config = dict(
    n_layer=13,
    d_model=160,
    n_head=5,
    n_kv_head=5,
    head_dim=32,
    d_mlp=640,
    vocab_size=8192,
    activation='tanh_gelu',
    norm='layernorm',
    norm_place='pre',
    norm_eps=1e-06,
    positions='learned',
    qk_norm=False,
    attn_scale=0.177,
    bias='all',
    tie_embeddings=True,
    parallel_block=False,
    init='trunc',
    init_std_qkv=0.0328,
    init_std_o=0.0,
    init_std_up=0.0328,
    init_std_down=0.0,
    optimizer='soap_variant',
    lr=0.00657,
    beta1=0.95,
    beta2=0.95,
    weight_decay=0.0,
    lr_head=0.00853,
    grad_clip=2.0,
    warmup_steps=200,
    schedule='wsd',
    decay_fraction=0.693,
    decay_shape='linear',
    final_lr_fraction=0.1,
    batch_tokens=65536,
    seq_len=2048,
    doc_mask=True,
    train_tokens=179100000,
    steps=2733,
    dataset='wikipedia_en',
)
Each number is 128 + 24 x the weight over its row's rms, rounded and kept within 0 to 255. Layers, rows and columns count from 0. The size above them is the row's rms in percent of the matrix's.

# layer 3 MLP up, 640x160, rms 0.223, rows 613-622, columns 0-159
size [ 89 108 103 108 106  84  90 104  97  87]
[[ 83 113 146 112 157 140 155 143 151 176  78 130 138 129 159 174 119 120 150 127 149 110 151 160 138 136 111 117 115 133 140 141 111 142  79 108 147 139 104 198 120 125  83 113 123 138 135 112 112 158  76 164 121 124 127 133 127 114 116 152 155 129 140 136 112 157  76 112 151 166 113 157 135 127 127 151 148 113  93 146 129 132 164 147 117 154 118  84 142 198 103 110 130 136 138 149  90 157 124 170 143  93 123 128  91  99 158 136 104 120 156 113 129 101 134 155 116  81 116 118 149 138 165 133 105 161 106  79 122 115 118 139  96 154 131 109 134 134  66 134  99  86 120 113 103 140 114 129 138 155 105 139 112 152 121 115 111 135 140 104]
 [ 93 162 113 150 133 146 131 159 155 122 144 157 160 177 102 130 146 164  93 140 111 113 100 131 136 141 155 163 158 146 142 111 154 126 183 152 133 101 178 120  93 156 132 114 140 143 151  93 100 123 148 147 121 136 104  98 111 151 100 132 132 100 145  94 102  87 150 133 157  88 151 103 124 114 146 113  80  97  98  97 105 152 120  91 121 165 141 150 105 114 139 141 122  87 165 140 115 118  92 100 153 143 108 137 126 123 124 137 133 116 120 119 110 123 118 142 105 121  78  87 134 144 170 119  95 137 130 126  83 128 156 155 107 107 170 109 161 142 160 142 153 132 164 126 188 127 134 128 137 152 147 149  93 160 144 116 132 136 123  86]
 [141 109 158  99 145 155  86 123 120 117 188 131 136 124 149 139  78 133 130 115 114 148 127 146 110 145 107  92 114 115 117  81 140 119 142 131 120 156 122 123  97 140 131 128 140  51 115 126  75 132 101 136  85 144 122 173 121  98 104 109 126  82 174 110 106  96 126 126 163 126 135 129 163 117 103 161 117 123 106 125 136 156 128 198 116 122 165 153 144 111 165 125 116 111 102 101 131 140 150 116 118  86 123 148 137 107 171  95 142 117  99 127 179 102 130 155 127  81 155 104 166 113 135 129 114 156 146 133 144 100 125 145 134 157 169 190 123 111 139 134 139 154 120 151 148 131 156 162 141 130 125 108 134 108 117 162 125 110 139 138]
 [129 126  96  92  97 131 139 181  68 132 110 177 125 121 142 134 115 149 149 167 157 156 114  72 131 151 129 158 103 157 148 139 151 149 134 103 133  73 105  92 154 136 165  99 122 119 124 131 118 118 123 140 125 119 142 137 120  89 137 127 150 150 124 143 112 106 168 122 113 136 129 126 112 148 113 135 112 101 106 123 134 110 145  76 119 112 161 112 112 128  82 150  93 131 200 110 131 136 129 151 131  72 152 126 131 135 105 115 117 121 142 134 117 138 128 118 138 193  92 106 135 134 101 120 116  99  77 108 114 136 150 156 159 175 120  92 138 113 133 160  86 118 127 155 114 124 106 132 173 159  96 132 114 124 128 109 159 177 135 129]
 [123 121  90  98 124  96 139 151 153 108 138 168 162 149 146 113 138 156  88 126 136 174 126 115 112 108 124  82 135 108 130 125 171 128 156 136 193 128 136 118 116 109 176 108 195 110 130 140 133 168 120 146  98 154 135 104 108 129 120  85 119 104 117 141 128 197 139 138 151 145 148 133 153 140  99 107 147 145 150 206 132 132 112 155 139  77 142 139 131 152 126 135 132 112 120 116 110 129 136 105 102 154 116 123 116 149 116 138 129 147 146 157 170 130 114 100 171 116 156 102 128 123 134 125 113 110 111 109 148 131 136 107  57 105 144  90  78 126 124 127 139 135  98 123 111 114 172 151 123 147 106 103 102 147 135 117 146 109 111  96]
 [139 110 128 116 167 127 119 145 150 151 151  97 129 100  96 138 182 143 171 138 135 105 118 140 107 173 133 123 115 129 152 105 167 183 154 126 125 151  82 152 139  85 150 132 121 127 174 137 175 127 155 159 110 161 113 137 106 138 157  82 117 132 143  91  78 128  97 109 134 106 149 132 125 121 129 120 172 142 125  97 132 121 126 167 115 121 127 144 141 133 127 101 104 181  91  80 154 120 124 126 109 123  98 139 142 137 132 114 104 101 132 119  59 132 127 120 107 119 133 123 140 137 116 111 161 113 124 119 118 108  87 146 131 138 131 173 205 170 135 132 115  96 135 124 133 100 104 148 146 135 123 105 114 111  84 157 145  85 119 137]
 [122 155 148 147 135 129 140 108 137 123 116 139 131 147 129 168 108  61 116 113 119 104  97 121 137 133  76 155 114  98 116 168 130  78 125 136 145 146 151 118 165 114 138 139  94 179 124 103 150 122 175 131 162 138 171 178 120 128 111 130  99 167 136 155 138 153 136 144  89 150 120 143  81 123 128 129  92  99 121 136 134 164  81 147 131 108 131 164 104 129 135 145 156 162  88 129 126 141 140 177 102 164 109 127 123 120 107 109 127 118 120  96 164 134 124 103 123 118 123 107 127 128  96 165 114 142 174 108 150 109 152 158 120 156  90 162 125 144 139 141 110 110 174 117 129 128  74 153 129 153 140  94  94 111 125 127 128 127  69 126]
 [101 103 101 116  92 134 165 108 126 125 114 135 170 126 157 111 175 119 136 139 121 153 167 170 153 132 117 144  78 148 164 125 125 116 147 143 129  93 104 134 170 133 174 110 144 111 123  92 108 115 105 101 134 111  95 137 112  93 118 141 146 116 103 121 134 119 162 105 107 104 120 125 134 117 153 123 175 165 121 107 113 121 149 100 128 159 160  57  91  87 114 126 129  93 118  94 142 141  91 102 170 113 144 113 110 123 102 122 106 116 108 125 167 106 116 173  99  97 156 131 192 105 127  87 147  94 134 148 154 118 128 123 103 106 153 141 116 130  91 161 108  82 155 137 150  96 125 129 126  91 128 124 146 115 134 114 131 112 112 129]
 [122 124  83 115 100 148 127  97 152 127 130  79 136 124 153 196 103 145 137 155 165 153 131 172 130 156 144 109 117 134 103 133 149 144 142 119 110 187 160 146 119 123 144  91 183 135  98 186 137 143 200  71 120 136 124 137 136 118 117 128  97 155 111 158  84 125 138 184 126 143 129 156 136 162 148 152 122 107 132 100 119 143 128 158  98 127 116 145 145 121 129 148 100 115 147  98 130 120 121 121 150 110 124 112 106 102 131 142 131 151 104 126 119 134 119 169 124 112 105 131 167 107 126 123 132 156 158 103 151 150 138 116  94 121 151  90 151  76 125  89 165 114 116 129 119 142 127 120 118 107 113 134 154 169 121 136 141 105  99  80]
 [ 83 129 100 180 104 162 134 138 124 109 143 140  96 134 111 177 150 110 137 125 142 139 106 155 116 100 144 145 153 127  99 145 137 142 112  87 150 113 124 153 148  86 128 187 115 119 142 150 147  86 186 130 138 124 163 138 167  89 126 133 135 100 119 121 131 127 142 141 112 102 121 127 137 128 135 124 164 168 140 135 141  94 135 119 155 118 125 198 147 149  97 107  85 123  98 138 128 157 124 123 108 146 173 102 135 117 125 104 173 136 123 167 140 157  94 133 117 132 133 185 139 112 105  95 119 138 107 116 101 108 151  93  91 131 132 132 129 153 129  84  86 125 128 134  93 104 134  73 146 137 102 110 127 121  96 116  94 132 162 161]]
# layer 3 MLP down (transposed), 640x160, rms 0.199, rows 613-622, columns 0-159
size [ 91 110 108  96 109  86  96 114  97  91]
[[150 117 129 194 171 147 135 131  66 128 164 113 133 118 111 117 112  94 113 131  99 118 135 128  89 140 135  93 124 181 139 118 122  86 178 148 105 101 144 112 121 154 141 132 132 110 171 146 161 115 160 123 114 111 128 109 142 164 139 119 125  87 147 113 106 146 141  95 144  48 121 132 107 108 140 142 143 139 178 121 117 164 126 124 153 137 126 146 123  98 116 123 143 150 118 173 169 123 115 108 140 112 132 104  99 153 143  94 139 117 135  92 107 169 106  92  97 146 141 121  63 118 111 139 119 122 100 145 142  85 135 150 115 114 130 158 116 124 158 131 137 150 157 127 134  77 151 129 150  80 124  97 119 140 133 114 137 160 121 115]
 [132  94 117 146 153 142 158 132 110  93 161 149 154 108 155 113 104 160 170 120 132 108  98 162 142  97 137 142 120 142 143 139 151 165  91 106 160 147  98 134 138 118 102 123 179 145  92 136 102 176  78 120 132 135 102 144 152  89 161 128 117 139  83 138 138 201 147 118 110 162 133 135 158 156 145  75 165 130 129 143 142 141 143 150 128 152 122 130 146 137 137 146 169 154 139 108 186 113 151 116 130  84 143 122 134 115 138 137 126  91 149  92 146 145 161 127 133 126 144 146 139 154 118 119 143 119 114 108 159 122  81 144 147 101  83 158 170 140  76 113 151 153 143 142 117 108 108 120 127 129 158 148 134 118 117 109 153 126 149  99]
 [126 137 143 132 113  74 122 142 142 113  93 133 145  81 142 101 138 126 117 109  89 109 141 150 138 165 125 186  88 146 122 138 137 109 149 170 119 102 141 120 125 131 135 134 133 146 105 160 109 156 185 130  84 143 151 120 103 154 171 159 115 154 108 193 131 147  84 141 168 153 142 140 126 161 155 178 137 114 124 106 131 157 151 131 144 140 125 159 168 108 159 124 145 132 167 121 127 103 139 152 140  91 108 115  85 145 112 158 105 177 165 151  98 137 121 175 109 150 103 147 120 104 153 156 144 145 130 124 109 180 114 133 110 155 163 151 119 166 144 126 140 121 113 113 156 126 129 112 106 134 120 103 137 124 142 135 171 122 157 117]
 [146 134 118 148 160 120 118 155 159 145 142 127 156 140 165 106 126 142 125 154  80 117 120 123 143  87  87  88 132 120 101 142 169 145 108 164 131 182 118 118 123 118 126 170 151 130 136 128 153 124 124 153 114 146 130 133 145 154 112 103 109  85 133 101 134 136 135 140 117 106 108 151 118 121  83 159 161  97 129 161 101 164 139 135 139 170  70  90 108 158 140  87 190 143 108 117 135 141 136 149 169 118 165 108  79 115 113 101 156 132 170 178 134 127 117 123 118  72 118 134 122 110  71  89 134  98 123 102 154 139 121 132 122 105 131 154 119 142 136 151 144 141  88  97 119 155 120 149 100 141 137 138 111 165 131 152 106 138 107 137]
 [132 115 162 100 134 115 166 145 106 147 132 139 150 134 133 136 136 200 149 127 120 127 136 138 145 114 170 106 142 140 139 138  84 124 116 127 125 134 108 147 114 153 100  94 129 144 112 103 139 105 136 151 100 142 143 151 125 141 168 151 148 153 112 122 129  93  88  89 167  93 122  99 141 135 149 105 112 105  96 108  84 134 160 151 125 123 103 139 122 159  70 106 177 103  82  87 134 140 161 124  92 119 119 141 137 109  96 107 144 142 116 139 130 132 124 122 143  98 127 103  90 116 156 180  84  85 109 118 144 135 135 111 106 139  89  84 138 141 175 142  97 128 150 186 160 113 117 154  83 108 128  98 151 142 138 135 101 115 148 130]
 [107 134 155 105 106 168 145 142 162  97 122 122 117 142 173 121 110 134 179 139 105 137 148 131 117  90 127 161 131 108 132 163 136 119 166 120 115 132  94 129  95 122 111  98 114 134 110 163 122  88 102 123 113 118 140 137 130 136 114 107 108 134 126 105 160 136  88 142 106 154 151 120 112  95 160 174 117 141 100  98  94  83 135  79 145 134 121 123 112 115 125 157 125 133 182 140 144 162 111 179 129 164  94 153 163 107 125  77 104 143 105  81 127 132 135 129 121 117 138 125 117  83 138 155 112 125 151 127 104 136  90 130  99  95 136 108 121 129 159 110 181 105 142 148 137  96 111 136  61 116 158 106 123 152  89 170 109 104 126 110]
 [117 150 131 133 118 136 121  95  78  81 186 129 157  99 130 159 129 150 124  96 120 118 134 129 155 140  95 147 133  96 143 148 128 150 176 155 123 150 160 116 140 146 139 124 109 134 134 106 149 161 161 160 114 104 132 133 116  95 124 134 157 146 188 161 139 103  95  84 115 115 131 169 139 139 123 126 135 105 159 120 155 150 108 131 146 137 145 131 113 131 153 140  83 146 110 174 138 161 174 141 133  98 154 164 120  81 128 118 127 180 107 105 170 112 122  81 156 155 121 104 145 151 124 114 135 158  95 126 113 130 142 153 137 155  97 151 137 119 172 138 116 161 147 151 134 138 141 137  62 155 138 104 120 123 157 139 107 107  85 111]
 [135 147 136 162 128 120 147 117 143 101 121 111 140 145 119 113 122  82 138 109 128 129 129 132 130 147 179 165 142 141 140 132 174 144 156 105 114 142 151 163 154 120 146 120  93 147 123 148 130 156 184 117 128  92 158 133 135 126 182 106 138  87 111 106 146 158 103  92 170 131 112 145 121 132 131 130 114 139 103 120 150 118 113 222  63 130 125 134 164 147 140 144 112 128 151 137  85 103 118 150  98 102 166 167  67 105 114  97 129  98 111 174  99 113  99 129  92 122 130 115 176 137 149 149 169 139 125 133 128 122  74 109 145 119 142 101 122  97 141 129 133 123 124 125 145 158 127 100 131 130 114 118 132  92 129 149 136 123 113 100]
 [123  97  99 134 103 110 103 123 153 137  76 110 131 116 124 132  94 103 151 106 135  92 111 154 118 129 161 150 155 122  95 159 149 141 120 157 173 132 118 164 123 131 160 100 172 152 144 128 104 135  96 138 125 138 166 160 114 138 127  79  89 130 116 103 117  62 129 104 125 108 105  77 117 120 136 113  81 142 142 154 161 136 114 115  98 148  96 148 127 128 111 137 114 156 129 108 165 146  84 154  88 112 107 120 153 139 157 135 135 141 136 156 122 104 128 132 148 154 173 144 145  97 133 112 107 129 124 153  95 127 136 108  91 161  85  92 141 113 105 129 132 117 105 131 138  66 127  93 137 122 138 137  80 120 136  97  94  96 147 170]
 [130 158  96 110 139 140 118  83 137 133 128 129 142 121  97 159 130 161  97  59 113 121 124 105 177 141 109  90 130 125 111 140  86 156 114 133 163 128 134 131 100 154 107 112 121 132  73 118 132 141 134 132  81 152 144 177  71 128  81 136 189 140 171 115 152  96  96 122 122 104 149 143 135  97 128 135 128  87 114  94 118 131 104 117 128 117 140 129  75 115 148 161 151 137 107 123 100 147 140 134 120 131 104 122 150 153  91 108 129 138 149 122 148 136 149  72 161 105 142 140 143 104 134 154 161 129  86 128  86 124 122 113 116  65 130 127 107 152 120 137 118  95 122 128 107 160 141 140 115 164 150 119 105 129 160 139 150 157 144 126]]